Weights of a small transformer language model: a variant of Adam for these matrices, 10340 steps.
Each number is 128 + 32 x the weight over its row's rms, rounded and kept within 0 to 255. Layers, rows and columns count from 0. Numbers have three digits each. The size before them is the row's rms in percent of the matrix's.

# layer 3 MLP down (transposed), 512x192, rms 0.0552, rows 52-100, columns 96-191
106:171128115088088096147154126108121103143085071148034143121107131166112118174118129184148082134110161120089058200082140074118169120074081132123146121088180149098132091097099139144124108135136073117149178112123173113146077144105175118089119144066105147188124111149127158124136137130108088183
102:124134032069108161130130097105115098147160130085177128106063096121179105110142089129145166123178124120080117116091159099114138154089174071098196169139148157117111158143103104118066112127129099113151128180140108157078185108148132122165152139073142102073153108139135150100086177085087124135
103:109159158150141099163121047140171150153164109139127162167112100072123106128076102118118143084143160095094122091197106096114110109120160128115165155149120150143057095087118166144165134154165111121067124119130080130145116164155165097080079089063199118093140119150171139143129166164122105149
097:123106118109176150095099138212097112160091158154154150170109138100103090179108117167161144152114086099096143123154147100139101138119125125096133129255122111079105192180139149063121179116131076105151093129178203126111151145113104153123182172081170134126115117109130073155161140127149172104
101:157155175200057181128176118059141133157082142164101150081095170199138115163140164062156110153130097099097137127185132091148163114122113144101134107101141146055113147157137120131155114150187092141116132125074119139125146132176128125149157187166100107158138174141127065076145149207113163114
106:075189144113070162129155152219142141103078132091078186171156121141144128166103160196128141120146164128112128116106077112144181183128132189142151161172105122122149115183138073139108160107139100184135108162174109109102107134177123136123129106122190153122169086167165119118139122137135093080
097:127140129140088126095080118119104148114169093078083130148103184119110148155162111132194065153154120149145091160133137107065077153085162109130095167124088129192080128201141123167134094112077122128165124136064154111112096148144161107132149176099110141130098205143100168154152112107127193129
103:090092111166130092156153123068135107075164170206125106150159127161116188117149102191126182123144098173187146154168093114090145161162124122121098094065113088142150177109143142163120160049121169150115175114107116117109075128133134120151162198128150126144125127121129171162154085061132150181
100:110106092117143156143098097098133095104128095112110140115110099094128140150176112050110126110124163160131150119078146118093104158132081133141129153080136162126115074164144138154167146127135123143164124144120102065090150146067069130190079132088184136144149109116128161127171059123106110103
103:194193176074120101118100183085137119107128091152147156134156078127124157082183123118097146150128121103141108123134153119088107128120085096076067108188111118165088127137085174113123091089090122161202147113122162132134104151110115173078131093115155104087103119085107139128157090160091120146
102:103124171137149142121134122110182115109173204130162165061101107151137143110131121108142193127102149137081174124138111099101151165127100155081150189125096192142127126075091135107114132115101098116104158137167132134184118096117122143063152130189129125183214202090118128103128098153153130148
104:079076073128112168149092153101122093108140122135092126159131132142126105095138126082138149190140120081070190202073116124161179143116140104157166080179093135159084058157095158130114089118150126098149141126114235135149052168118062145058082128099134176105149143143146094137097086164142152165
103:175137121128086130104190190150101136139127116061123067123121167153169156106125147167142125133135182128113092166097123123153090194128108107147172163156187159181115105101122173121128071077093115087174133172144091133150077126106140150146055181147106158108076147128151087182117119136130142086
104:117114153118175119127114103052191108160185131102132100165112130125103072127162132153085112091067147180120106168116126108113174134134175124094092148045052083077156093181128133123160189114117138131109119112099087134114154135205083099112125172170128145207122185124160114110122132145177064140
099:189164126125103084131100122118183150166076139119138120092148115050104096042088167120173147131140133158107102124062126124116108111133137134161044088116100114137150124121097155174084146164168150160142149142148139198100167179101176165116151180197195152052105155123100150133137124139130172115
092:119124095087164103150156108106111141119153156138078106073190148159096152134065133156133151155064136139078029122105105085139148125053150065085163197102103159146156115145125140091084076082104100175180147065110123145130079140086136157092088143154086152117108091134147104123115102109172129141
096:126140081140134129135139144179114136120126141132139191117132127127061093164198047112134146060126164142171162131123097180135130127167148111162133087111108114135160147114099172115131168065156149103090121072154101114162112173147126107148118128099104120127140104155104168114087109196116140082
097:128086176138151158107055160083141130152113112130136114070194117125182161108145160103135099116138181134140105147155190112104081107075133090126118116143199082089163124138079178151124120128114128122133071075134087086110117147087113136169121067142188130145103164173146109081171135130119145136
102:125111149098128198151175121125147055117193154115126142049133177139099071119140179117138178085069173160122132112106112081127143082131130072187138119083123144122155130092094139181132138143093150152173106135088074150136137126150164113141160166161174137143084127110092174088156171124079119144
101:121121131166127148145131157152182140163073129086133131128129160153160150133138071097142143144154171184115110138153116124149150106176128107147155172076105137126082130131088166143049128150131202104031153163166097132116130125177096127128053206183143149153101208102159129107117157130131127109
100:142125143153107095192121108107119159112062087137157139172160072131083124104141187092113102114114146098137120087119125183093180173100123085135181134139112093186181165148099089103131102089138083130154120076101116145172133128159173163062123054108101123168121149100129111107169130147128091128
101:136134108088159105131087179150093109126113113144095158130113139093071126087114170041169115137122138183148103135095113129138107090133129110121124177116200155133157112133136136120100198047157125125129125129160114126105125129097186098144079031073132052183131146146131181178177129146145151122
103:114119135105092146077173127151175175116122200133050159120117129133111095151102144127132145143126163171152180139153136096149096152092108151198164141132148195091138129137100144072106116139131110105119141108098171143064137093070140095064153161072125189105125168116156140141140107179144164083
100:104100104150134141126125201102143131049142137087194151146073110146165116128173111093028104089137105164173094101127141126124151146152076133056118160127112165166129125140150145116129108165135109143113101101154136182143133119141164120132139156124176113111140129114144145146077179061100115090
101:095167094083110118120155132117170130089090122106057192094110087109113104074145188110137115121113152163134135146121108175148110142151125098086085111129114099107163134194160133183117110143093108090107107123121026163131157101149135141122152164147082193208156178151116200089133113123147169045
093:126130113142120094063164084109106110151154133127145076090197097117130118138209108118144158213119104142103144136170158047136087096171145110120123129172149178095154130103093138137134153107113180103192163109086098145095124158174159118146102214170118124162096138166104146117150204108103132098
102:136148136136073135107092139021090169056142113124116126172128130143101102118142097155124086112161154137140092129129096177162150112110142152161038173032096115165091153140128175117133096143080134139098117136127087150154092104162168079208101136166121174175162179128158177081151087093153102104
102:112056123190144163097118091092155168147157077127115121088117142168146090119143108098091153128152064160129198132100113092136136171096095108128178136095165173142122139163088085151129144107113123072118171132136094109145189102137095176143110123189121146146170162101109089157117130152102160096
095:209143078137118094164146119191069131166146124093104090123100133124169030176144108142135130110118186117185148126080145111170100116149092087127112094103152077069146189117142121098130144147148089185102153115177081166074167172140130122177148146118138103170108148117176101123125170115172082175
096:166103138112159109040106164154170171131179145120122148097147148102109195124119154118109185149137141076128149121179130157182072180108084171079061115111107145145095086114133086131115177095151165095090074149151130179117171112092147201117171111103144119108117131131161105164123140154157115062
091:110135141116140103156156122140153134106111159100169118102105129090141132179142111102148185080093105159171101080116125039163106099104150095192166165139126179097187102138106175140142120109112110133152142101177152122081135117125052136118105141205127161126083098105103065127130180126094119136
100:141084180155123191104112115133140120129168104084078102106126107176067167145113068145131191153099096173099148129164116111064094152165142171160113088161126160097051116130107115125117070072103107113082110116129090200130134099117162120115131059150147131117098128159118150091136106095119134138
097:210074093104150104093124126186088102129121084151162100133124132238150152108191071109098045120162100137142110089162093160107140099107108113102166142195149132106149142139099174144107147108101129093095123115155139145142144120088168220112114170165108118106129164151139096155140120108136135169
103:128150086093132125158068134116098127103138149088180085146121116082097120139168129157071086137160136141123164124146150094168113119167145112109071162082132145090134102112116204094126116116110101177145062122142128118109155105100155115108119128141157063078120038077066184144120130098129159168
100:205207166105148169085067097093093120133144137162168073120109114098127105105149110154096128146099193103157109122142132157142094097104136117118138076127143138137160137185063120158128155149112144175118065087080117168111143115140142150147137174241149111164136158129084095104132069120084125113
099:137136096108157092126157091214078122137167147106136119127168116168150118148190100141128135121123119150119181142160106087115142069148178108140058142218128103152163137143102095152099069093131151149185128106148113118160080142140077172152162141171126136163153082120158132082132145118183084161
093:132080091211091078126166127209139147150071087146096113149139156092147124096116107118162094148150094176086125100162158136148139107152135167147142132185165090131156109138182153080130145113057119117080158140129154114177107134071172116079134087109138131060075108098118122117097095130121142092
095:108068190190182167125141154087135152145130138120145162138147128163180104142120107102131154144157141153100147139136093132131075118140093117093181155097135151159181098176163142122169152089091109084158203042134100128185078109116098115173102117205134159137174089137170163079094120088124097148
100:170154094162157143110103137166125138197112110163077163122092153136184096129145089117128119101154154159127145158147081144120086134060099103073135114139108174090085105172106088079095102147087150099154162148101119150179158151112083110138165087166060132149129098115144159095157102086125151115
103:153144140144106095110126143161131112126127154089164096106111139138170105053147101146122144084173203164138155169153179078136116154168143147130080183099176145088135162110119174175099155166176093156086121169155159055092135124165111185194114095117168125094157156133177145130113133154155134080
097:064104116075056134128123122128146155159128109219052154165126076155155131161083113150170157126114137071089179147094159138154115122118060041112155104083188119118124152123117174145142124127150100138165108137117077140127059115160093133098113114079103072102121187087112077122087145192166122170
101:079112127143095182145148143073046120127091104136162118136128093148117158177125162147112157139114139107154133112152116122132146084125094117141173126078105106132148202106160141103080182095169121182117122167094072101195114122117153168195145148110107063146177094157209183107087171126107146132
099:090124131142137095115117226113114159132167114131092140125095200125192084119152123133140085138142075147108102093139137147130121099156169109099148142210124156153109128107083132043070120090081137135131128147098162092160129150117126167165093097142156127092095175056159116142081127139070176069
095:164061078173131141144138121143102080141101163106203124176058160171123163157085127155100176165149076182151148161133121138159126142140115127092116077201155172168099086077151133097101146171106081179167175170113161143171108107124114134135162143128177102092151124160051072124152081113155098090
098:131197182150109087126153107122117103149163107161157173131056160123110120133159124097146151148187077086143178135165068213153131063173105083128114119153103112128095148122146153184161167133082133107114114093089120100099139150152108150135137140157103142085133142118118116141104119129184134090
102:084171114114109104135150148105151180111042147110199189173136101112189168156108147155118091110167141148227160131143111136156122158123144146142098079120116095132130141096077183116081108214198164153192081123140167101103127076085152156138157108086069150136099106133126135108131122115133137134
102:000088112152194109083112120162044156152108094057134129107143150172162102099123128083143095136124128112105143097142119145104141123129179155136183150138162156144116127111094092084157108156145135161199090120135100143111098142103094160138130136150099134118132159116129085138125123141142095142
103:174097130177171145112103097054120147147162159090173109087099159162145136105054139122124084099111098125134170181127147049108170136136184137075108198044142143094139127145170088125098166125081103124079120167129174136111138101106110158146113129092158094091118159089083120142089152056157118098
097:097035120176057164110084111092141108153135174125154090092138084140118112197167041071122136106169142114064111101171104091107154191118129135113138173106107157074115107077115112122125104133138140131111133148140105102133151109182140125142105153139179164166167150144176120125101145166177091164
# layer 3 MLP gate, 512x192, rms 0.0666, rows 53-100, columns 96-191
098:170142152180174123171041108082150139108085169133136097159147147113138111160133146063090116097105107146145099162130111132163160141093140092138126170119074178098125169142141128160103146106116126112118105085102159110140120083106096120197103166175156113157095131137108164099080094113120148090
101:084086086160130089131095175150134141116137151110105149100098136135173134120102161095117129173123145086088196081095161140124148093139165114107112129097142093145171099169102087132164139185142070114076066076088133121149091112148131084062149120113106137086086109095088150099100122160175156151
100:183152149148101163092126128115094176106054065152151107094135136146235128155152130217098094121170106117156158079117099153213127136159134139156090173128195120110151156175141183132092147132171168134124122172095137173168125128118120063080095153134135159170158141136100095157158098148112158158
102:144126187080094151125071095120126167155115115098139084154131073131094101167135137083144167066073078093080198129104144065159214164090098117106140127143095163130201156131156124121168107103162168135163059173102103112163141122117101152108067113123158088139120079155088153213085120194094145130
103:123165088151119150076142087129144149137156079097083115094093105093174133110149131143189106156123137130108097157078130147180153134174132130149174137118186125109174139136175166131093140123099114108125108161082167150063161148132112089144142157152103094160167114138105112159139154129102126070
099:157092094110149121143094099136080173151147137070050195121153128108106100134106132139151077197157151096153138092089097110100104157109164101113175062156152089159122134154144126100203163108155156134148169120150168120148166124131141197100140119083101115134109077085122032049143141115159153120
094:127171126094153137088132082121123141146137133100181143063150090134057116102208077121134132158128127159111147131086149164109088170119127116096119164151111129081094107155132117135145122125122201124090104088113115153151146098151121130116109161159143181110181079080103158130146176146120136065
098:116148104144072038114131140139129082158131115101108184112154156172120097095127075158116137122118112108145156090129099122131107097172195084111169082134099101107105192152107144092104125160126116190145161118148093139187050073124162156139136121133062109108152144149088198097108135170141128130
102:087116136139082122108185152130119148122100130076151103137111156130138109106172133115098106105108114108122135104139152109131174127150076149056123102090062166068152151157123162154077139159200121083115156157159137148118114139156117143169131092137172118134095165089122141205121134128120116069
100:144126133145070134083211100114152124093130129114182130172161120133136136126153147138112134109137149120152126034083159106186078104105103158157107093104109175153173114100097104140076132082168111105158129038092109145126118170154162107115133131152171129124111118110170058099090183136120109135
102:117135100096181120081120107119120119086123091105161153174131136170053175160136200123095116135146113089117183122100036101128141061097143084104119104113097144136113180168169139135152132128163102128100107120164151104195048106129063161135153140184117190180131138103141110147121084138095169167
103:203114189096074104139123146083154100139115082098116143124116127142152142079097128173141135100140106125120154109125106134102168144167122078116095098088134127165118137117214144121169130147133110080128160164094113182127111170132118111127070099135101072135119076133132097106141146100144180127
099:132115130167106119129145035094141195141084059103106125090045122184073052144063154158161136161131125161070139128121159098154216125138113149101152128138131126099131086143153161140151097158127164089133083106156136154118149098078088100104117140146150101170138123132122137149077158093190157116
103:132161102088096094112109162156170134098123121178133139093114098144149110087149109133124183119156177093106090119122123112146122137151103104096125131143186098146115140126119114179160148091109102085100083089097082121109137133161166168102104112071172101087162087106159154128168165118103110092
099:142135148089154153111105122097125092121131145107102140136116123112197165144079182128146189109151090163131062174122141139061177137133096071103085087108134077146147165157185168170162091137146146117087076121079074113128116139123106118162109125072119097102066121141141165150130102115123135160
097:122120196105163160093162175111124138112150108116139119086133195162107160119118150130144136173101097117115206180098166073123165140157106141103118141099156113072162137163112097104180088159117152158131113142140110123203107146128128117129133159118111140106145103116154089179207103193100137141
098:148115106112058115148103123108121150153119124141139159109120161097159105101094161162148125143124056087159057086117100120113120136065131130096131095164108164126136197112128128147090105192140138096142118079097109121143126148085100133121097165112102179128154135091152125146118140158145094127
096:155109155148119086142086165086173116070168137123131156054087143186141179076146093037133116153141149151108134080124131139092077109111092069152111120125125173100180116166118178111119162166103103134116221082120117153107118092127176159120115114133142119163129135146085071108153143082150100112
101:130088175114103179107087129096165101144106133175089092132103107142110164100130132157115095099077094159173127164120165110113125095143112099155066072121135194164115151099162178170130159137130157138159143138115172126122140143102151061146155151140079196174108128123107118046059065145177133138
098:128107130144124102157181176126157175077052150113169142130158156057112116098172125075137133168119165107060148093138171125154136163104108131125178160123098095144179125153098146104153120066046032101094156083162110138167136154127125157093102093092107140135171076074177134071151164138117129118
103:143156155067088125134146117113135108135159143101124116127134135144134052097124159123146201129104091173156117149139169148136097132134101160144135044141168162166133116141129131137125147218145138121166176085142124150144169201121118135141130163139169160140160050158110116111205156131182107069
098:150154097133160070086131146162199202128139115115119129160123090123131131118127121130166107127160129091120111115128147110092108195068134100102161113141146152149124108138173094105112157139124124124171110105195106096143157132073170182129117086180106180127130125137080117101079158142104141164
096:128129112108111143187124066096129080112159130195159106060138113126058195153066130115144125160142089123115099181049087092048064133108132124092127160073128147105142097092156120177155082119159105142125149128133126172114131114140086130158154143101111147088144101119102097163078144165118176115
090:127183174087141185079142170092192154063116110116155152136060155155138134158097124183145125084094169133111156088082104104102170109089106118079117157090108135111094120198158154164169121161134160084199121089093097094158110155113130141125130160129112136143114082133113136123112139111070105153
093:131173085038097146164164137103113096158114052082126115106150082119142150114091158076115167208154189136112122166141131131182127056149176086131163105109130139165163136147146105097170166153159145119112096059125096097156126075175108166127101100141185092102154136050104182167171169116115105114
099:190119114129118076059123131115134125140117108113157072126123132136107138111114102153072165098111128071144153160139057100094150119099118135124140100112110090086140155139185130154138194092177103120178104183113152108143117129179195112193105139114088156154129159105172103078152075143121176088
105:181149161143118052112055100090188158139136125108149141096077148203115110090077131126109106126087135215108135087122182097103100144190119152104081157105126145120124149138202146187155118188177135103121129119121127169104146103111147128159140158152055133110110127148146154063153192107173097124
100:141152122121126062107179162120154140159164103101083128109130136153142086100132102197164121147046152105111115107072148126124153109152083109083144119074161169151107144150120108184163143166131188135103088108178154107093144172099095150148121112139094185116148132104164082151216166140147161132
099:086088110100092157130139163108132065178114125068137117160113128159146180111162090122103110123192102148133110060165191155122111102107130175140114071127094154114116105082097112125194158134104116090154119096112170110100114132141123067117101131095171167179170113056155142102122065159145158130
090:132127109110132154137106108162191084125128123062125104156126109168148099100176123114124155132155116121108109109126154094106122180153113163167154094137097112124110144105210123139122177172123157104104123129162183169063138182133113128154104114152134175157117119161078157127097160162142036083
098:125195195111163092097115121090113106094124124190153126117088131184107157182144137136142140068159166158154166117101184160121102122134147149165106141092119148136118112089168100167137121163124107089175082108109147094133116146110186157126138134109120112148146172157056130089113143183151152141
092:121143120099091150061128168113135088146160101194200138176103180184148123169123127124160124113168113128135125145118146101132131099106163149156091123155101203116121067109149151125150108119108125107148089179122143129097093098100093124162096175157144117162143109140067148132104134169116203122
101:081162115121118116048141183135089127144170114128192108097128101225127123137167116158127122121116120116122162103123120139109064105159152125166179100171176090140157102168153144119105176131157114133107142171131139133108129133191126063138096138179105108111147109155113108082139188129110109118
100:159173115128152142055075105144099099129110107114090116159107064147115115149207116147119099112125112160135109129105182161112136166111075145134115117107129201120131144154141106160181140083150135103114061109127121147072142095106143152108115066131150064138106133084151143072076060144105157149
106:145140167090118114152110152116136089128140106091154162108104112126134092091145137098158145106101081126043076153109188189121141128079111123111066095109106124138135166144099213123136128113135146119115153139110061069141072113099128156117083095107080106105160116100167124175168170119176128112
095:123114163146141183103099063129098166084122143109150160171181103093137092077150106167088134150121083119083095143074092108127184123090100124188119152127111164129157145123132068194102150147176196140165101129091125076141148083119118104185117117135109120112111102144149143125173104114112127126
096:140080144125154091071165151106188132159162132184087126109146095164123149134116121068100138099153128100142134043116115108119133129131089129118098057120148155080094179089198126147131109172108163110117144107162078123121134139129140157190132133156138142125133126139079126081036160151184162134
103:175125106052095118153110135081121134127123130103120194142115152095092118138098121122132129109167145131133176091129115044074137137115106162150110118102160139174118093109112165138176138100122162108111140135123139143158154072154091107101155091107106171142108118094177106115109164068179127140
100:118140135112122106155120153130104093137079149122158130189097091093099129109153098115110157093108108125068079121145097067095111110214127103124180087119102177077177172134175146121108118063150158107139158172125133162130167135129126165119089126158106205169154177150137119094106144131129104110
101:186061066107161097164102089126126080132125191115162180035113118122107119110060122131129115126155181148113093165130084131095132119135084148161093140153119151144114085184176124128170147116097081129098128144120136130154163101114117146131152099102161169078117106081173099111079152069132126155
101:104112145081148082187135140117152125166071172101141131135156138143103159120142112053119100137164118161089148176145115082099078117109100112129090127125100154130167153176152113165135076094111098086093128138149035181139135100167101134177117109165155169122088127133145057117145142103199147146
096:096154105072104143085096080117142134071058111115114152139083095133124177137167137138125115088155118113151166088144132164104199093133153135170082150113145125120171141127173136169139121112207146106126097089193154094115108055141153138189087139106107145156149148162122165065138196145096095118
101:143162116063078186117151180096094154122100071094035184136125152104106145091169106142147096127142161097107137109127108085155133112150063143126148103136145037121098099106098116151215075141094116143068084121132139139161116089121124136112132109112112141162091130099173116152119147122134130122
093:124157119103136125116149155094143142111093124090115141142152169090153126150126101128162102111137096105125140174158088101139160115159195135163100101137151108167031125120176202137132125127134099096099107128119127079142124114109159185142151124134126133167136181093177141045171106108144136110
097:138185085084097050190117103121136146176125132114140130123145151160106109131104112165130147171128130119101110184152133118126135140118116158201121130096128124146161139201062117166147098136111116110078085166083138124137115178124134100170124098123184141170150114073129179093098095128146133095
110:099102202108106150131130140129161112071082197174145115124133134143088163184114093140080151099156120105131142171108154079109096157141049143054055065114095195108103114140102174133125116099104103147112097076131123125136125141154176175126122132168161145115122091140106090130184120136200129183
096:135125162148104156167065111127081178102115146202176156063117072178153148153131077105135121134182149166112147093084136137064182144114198136110153152130123159138121072161143090095101135113158092112076165152055113119112189098094132169144172131125146131104154140118097125099150147102118135063
097:080113150115135162114166139110157129096125154120188143121158112168119162139128150173099138087146151122180127117079194155161112089162129144081127096079161146104106147130147098126130148177154072091174131072111175131032170142108173143180081147088125115089162095118146148025079171064128129147
# layer 3 MLP up, 512x192, rms 0.0625, rows 53-100, columns 96-191
099:124133130134128131106107137147127164145149189144146107148131147127097144119081133126154127168132110124205123126147155140160064146069160131048116092129160170087104125133162090164086105198132127093163054089118145114056142115104192132111181109147088156184168102153150086126115106155197095112
103:068094152136146109136085100131139127089108171221141109094143129202127150139052121160162164132130107129105139137086129175125131113087129088094089210099117149106117088163084122174121123104148136118136119180120111148083128102130099152121102092118147107131066079143146104144124070128140100155
097:160129170095108149119125118109129152090079103132170102108134113170165167135085070171096091101197180129142193101128138146131096138152163137144101156115158132078171170169109106110123154073149144161127099121135104185152130199099150060048144157074168185100079115116113121096127124226091163128
103:024172096115171166190165111108100093160129113122096134129157078179151147141157088108099137078094136077106124136100142128150061091123157110147121152099157099123140107083133139161135097094134131126089139117151069176135077104191103130135096167098089188115138141159162106092116111181121158153
109:122214131085088149103186085147145130134142119121153119138087152124098160075098106158123094078143212139140137132096081148156164066123154185147127158146105089139153134145102185115057147069094122122142052176160100194086064093124144098093150181119170097140117133104171123124077085142129184160
101:160113121108133109158108185135164106101126070110118091136121095123096092111177100134146112149066151102084126166151174096158148115117108216062117101154114185093135159200107115140155106178175126097135132166199098117129139145114198128078184105133153141118159107139150109170141128110117135141
102:101165104158109190101104146174105076142178133121135116124113123058102182105134099160129129092118140140127110133143066128093153134165076078092141093117177121130112155080152094117146113061113052185183101203092177124088116150148126192141087112097135093143150130118131159134084076140095137098
102:141146099134135158135089114143179157155197181131194093085052136151102081173178124093097107189115111138120134128154107081117105192110184069111193091113177108157193096095137136119072129129178119147080170102135145116094129169183120103136191127163102056111124130166102100119129177108178101089
100:174154107086183173101108130120103091161101164147127170132128116070132065072104142106023164104111198144105162058089083114055105163082096114179151109155127113115069071134122060137132152125130141136144125153114141157199148112094138167148151125084144150148092141098126134094152161112061159135
101:121201131163126208082116129171163095128167177114156089083120205146116066114134118153094160128124148156132103114134147102134102094145145123111154141090193167115138138114163109170157086099135104160155132130118083123155121118125156120160113182094102096150128180158113134144132065162109152167
104:143177142147156165095146109094090141146116100139112106084161106144102150197171089048183132107123185167099098135112105189070075147111154066097109111097098173153129144136131081128120080101158158152079107065057108129157099136145131096141173174134127119148150116094117146139088142155176121110
103:141125134158097109165123113155141098167153081086106097181152187133158168096082130184185121079117096139135156150094072161121149161128109057139135127113124141153087128070140098089180101143102099134132153122108136137156082142085117088120049118148076076119074092112158108129123109123137138171
101:133131158057145098159122194109131101059165209118120154083179088144117214066176169078114137135141146109159126136134133163102119130140062173177100141127162066155072184104144080152087106170109093107114140141129138079067156134173129145158094143080134162150164153124086116113108129145128137090
097:114176177139057120163093144130100088096126089083099141150104147149127086080134128119095091084089169089175132125098133145068142110167194180064108202128125094126110109091083139105161123136158154124128119101107073150110147122111148131116100127095145063125165163098133112134143053090143172145
091:122173169088106055122131125122155109117104164164148113119105123192101129107166128124095069168129138144147176103075108107171019118114130144155111138107133131095096088165079083159100162076108154119156124092188116176121071149087123087114110097111121104162136069118067100182031104113109170123
095:153096132097153146181103112149140101161122120091197100118118167099167085112107148112201110155110098141107134150114118122120132154161088112126126058125172175122193134155107097136078147146120119135210063141156137161120154158106137132092170139080073108171195110102122081176152115095163151162
099:106118155164097129114106144153132104103119162047137107161028129148124126200125068073124034159105182162113135081124130138112103140161152132189145087111125172142127075121136187132143098183119084155097185135156141098043126085152132123095132090087116148148126117110116108118121157133156200111
102:121147127129161119060155107103113106156118211133176134136139096106106081095124158097163148134122108114108138066106118210106144139128135083116119070118086124137099120057089119151107172139106107131070173129083184172193060158151123063122139126103088105140097148122200141071090116140093086146
101:094146125178170122078110154126151104132096134078155113143147108155101120090185093155145134149095134125044131118104119085133125131091062113141137112145112126149120158144128152093103141130127190132109087127158146186119141134184172070105101155157111112135180146095131113134072102075035085119
099:121109194158126159154135116133087155137105161141122134162099132156121176104142130138126168051150131095125160126149151087141128122147136155097134111086104216154157147089134184138099122143087129101129157124108110143112174190154119148102148124087154098118181024063113184142197141066181121158
102:124052136143156166144155139163040173125159137140151175114148172129148163152170100144141092087129096097124124162143127158099115133162141132142142152126146151083133156119074101095121146132159156119124122138054121135178162175170162139107190127088107152172117087131120155120150144148123131112
102:134098135084139093124188099118138094112095092212100141099096105110167124201171092125120091108122106165061119186108091114151104135118139100131168088147103138136122117195084164122065105075174132183141100123187147150141102114128114151109128087103190113096175081130122115111120166113128174160
098:106171083179135153113102048088054102117129151165155157161183150153149046106129120161167076078147096094165126131097130132145141094142129151122111105139121166139122145142134113160111205166118138106143114107096162105140147164086118129117158149112136082139088149140167105087176145108132115115
104:110111078119077110124177121127126099100087111119061176100124053106084132104129140069091118182151167132125061089159111162128119099202120138175144085140187092138191130137118123129129123154123149111045124153148093211111169070100149110136097112118110162187172171100153133160130146126193116091
094:129145092115151158131105106126093076156095080122099117168171063146196127142132159140148126127175141138169162155150135186196169090099141114153119085086152172110125153145099116117155175092160142139105086133134132119111178120136091119168069117165171130118164119108089179071101192094106091106
102:094138064133138145090140123099164138086182091110082112167085148106173076153126173144156122090148096120105101134179167115114137200117118120128131142131119180105145163134078164117082105147145143094116173131105113211180113111097085139157136079218144119121100148150102142193161130113140107102
101:174107129181118085136127059141155127187133115155172078068150161207155095137142108137145116094123094191126140106115193067110066183146120170133101164131087166149110120085142148143082128184188140159158153104066141147148174132166096116184162148124057127094073127134111128080124139115147106084
095:164117166096094141124155092118147163130088117166126116122176197131050097164073107065140169123148049116164111143099086141114123177086108132139083132106120115166103133111147165131124119094092115121143151068161133169076100156141147134128063109168105205111128124154113095102129090167161134118
099:085149153165098131061097159129107191101116105202156107114130145195158162121142091168164147128150197108108119169125110107190134083117104114136086139148095159110165051095112148110164145123100133129098049126099132115084144127206068103121149126180154137146164190142108175155124088118145123119
094:113159080133086205114106128131149126120121091069080114119107122112140101110133158101077080126079115125105119109182137095136125108106134142171099107145089150046168167149177128078190141138091133122119102134124136118167085145101082134115130120134131141140147113145146175129025097103098094093
102:099148187166098069106198139072085173133143136125141134103127181133157140214127157151114144145142143134106054173134118127129112112098164120123151130126109188116178047125087155139087127102103167173149111081108117153098108104136226078171105129104103137168130144111119088098099179079190154107
095:175175132078163124154144184104113093077104111149115148075074152109155162157063174082132137117165119113137132152164094055174098095189129143132165116165084151207104084095125122118212132155113106139110077138119178142147105100108147161149119107108096076142100137158117143129152156126187135107
103:161049152117144124137095106161162099136136110140124133121129064123099105129112153070122133091095107095104099189137081096135164174111163141150160129126194167177064123095127100130115123134144115139173127137150117131153151077123171150097147099086104148169155178143068113163106128094129139187
099:131113140084128155133116188134123093102132214170143141166184116112134130106102105147124121125137090105141164154166059119095079093158127064109074050110150111093050194125171176149096175094096104117145164156123119169184141192121163085143118152129152122152167100133129107177146173172194098064
098:105183130136168088182111108172113180127182154122128102043175102204177192106107113101128172183155132096112134110166110152174145104104113168112116165114163148107135113098088100148130150073128112122087150085126156083086146110130125075124109108062147143108186095086122199168127135160090111131
093:113092151104104181097143085107101124107146185135087187112179142110171149109134094169111112112128138099094086130149104126099153130160131099204148129130158153117178123177099077186096151138158199139149165142114123109093121112124075069116004118075098054104118060150139154109137095109120108099
097:155113136093131106171149144099141112075132160092115168109083147086091119120099158056129180145166124185160160195114097106155118146076132089121147102094153136150153142183092128119126096152094120154171146150115118140099179152155146067083120095076128113167133097089093119118122141121127116150
098:169156130082081091184121133090194153093090083060116151123103127077150089167132098160199094128171136144120203194176087119085159128122092154061160113126065128137121114092077133146110145124129085119097125071119199093141153121129121111107168097132152129170167108075114132175181131127117111123
101:125121143212089141128138152111153110116137132157156147117089150126126137143160143149121166086084158106163134126159110097123111143174073128107131171092201138082110143102154106146113147185141107130148117146178150193098138160133124111124128076132104098139116082198091158162114102137113153123
099:116074152122117113085174214115087161112097115169171106168161065145171104154134144141136136165123146043223116179123124159081095117162141117174148104081117132122127143114125130125138153071135197158095105114153156128150080155113157116162182148113137110170119141124172128145150098131114082094
099:091089126148078127137104111148097168117123139145114116091168085204139091139139113161055156095116104196129114154093190153171194141149154110131159120164139129091180097065139152120139144074175141121178079138139115098135157122117104153103148133148153162129150160104104152168103168135104074113
098:096181099105106154108097087160080145113124058101095155166157116123177160135128130148121047117151103126187142122122110156121173160123179148148144162151111133107180095073138141079069135133169158174138114121089177068146100104101134135163126129063098115095140102164126159092159153157098091149
100:128110099142138166106141152168071112157168090080095181133164165126110151108100100121105136161120132081170136087146132069133092164120072150118168175107087088104036116081123080103197124132042089200095126138088144132173090143123122169167153108061139141094043132148127148134145152076129102139
095:126098106051097123118130170081134109103091115142096151129110133150084103065157145154087117129154123087062139129125143133154124131106098139150081148078136138118139106163102096122169099129186195115126131095123115109142094117118110096116115118109083154117081161133160122128043134113161138138
100:154141187123114147137134119096110179087108149129113081157089179170163125127135165151154098129161101145089158158132162145169176152074153146167108134136102105091143108137129151101118112171215149101173218188156135127103120106118095127162130130112089121161163107114083145123121123116119148156
103:171108145067121146146158095113170149112166164177124130149136152135090098154109097088077132136105169097126181160103148101127126158131106195112123161086143137117089119137090060173156105146106110165140116122094139116158191134170108124134135175105189163110109122109143160211118063151192115146
102:180106101119143121105129152109087089105097153155104153040171045159140128147182094120178124087105085147128156086124117164169051102182147130104128109125149129154171158082160086146170142193135138091136134112099149087078178136141134088163179097106084131145145091123076109130200149111130112123
098:144150128152075204111154112110161090132160144162142103105070082079051132126175164149102120215111188120151111110158127114104117115068143119144088152096115097132092098115123091155165129104111099068121116179138083145087155081087088130159113165158142117105129086099112135154140058150117151174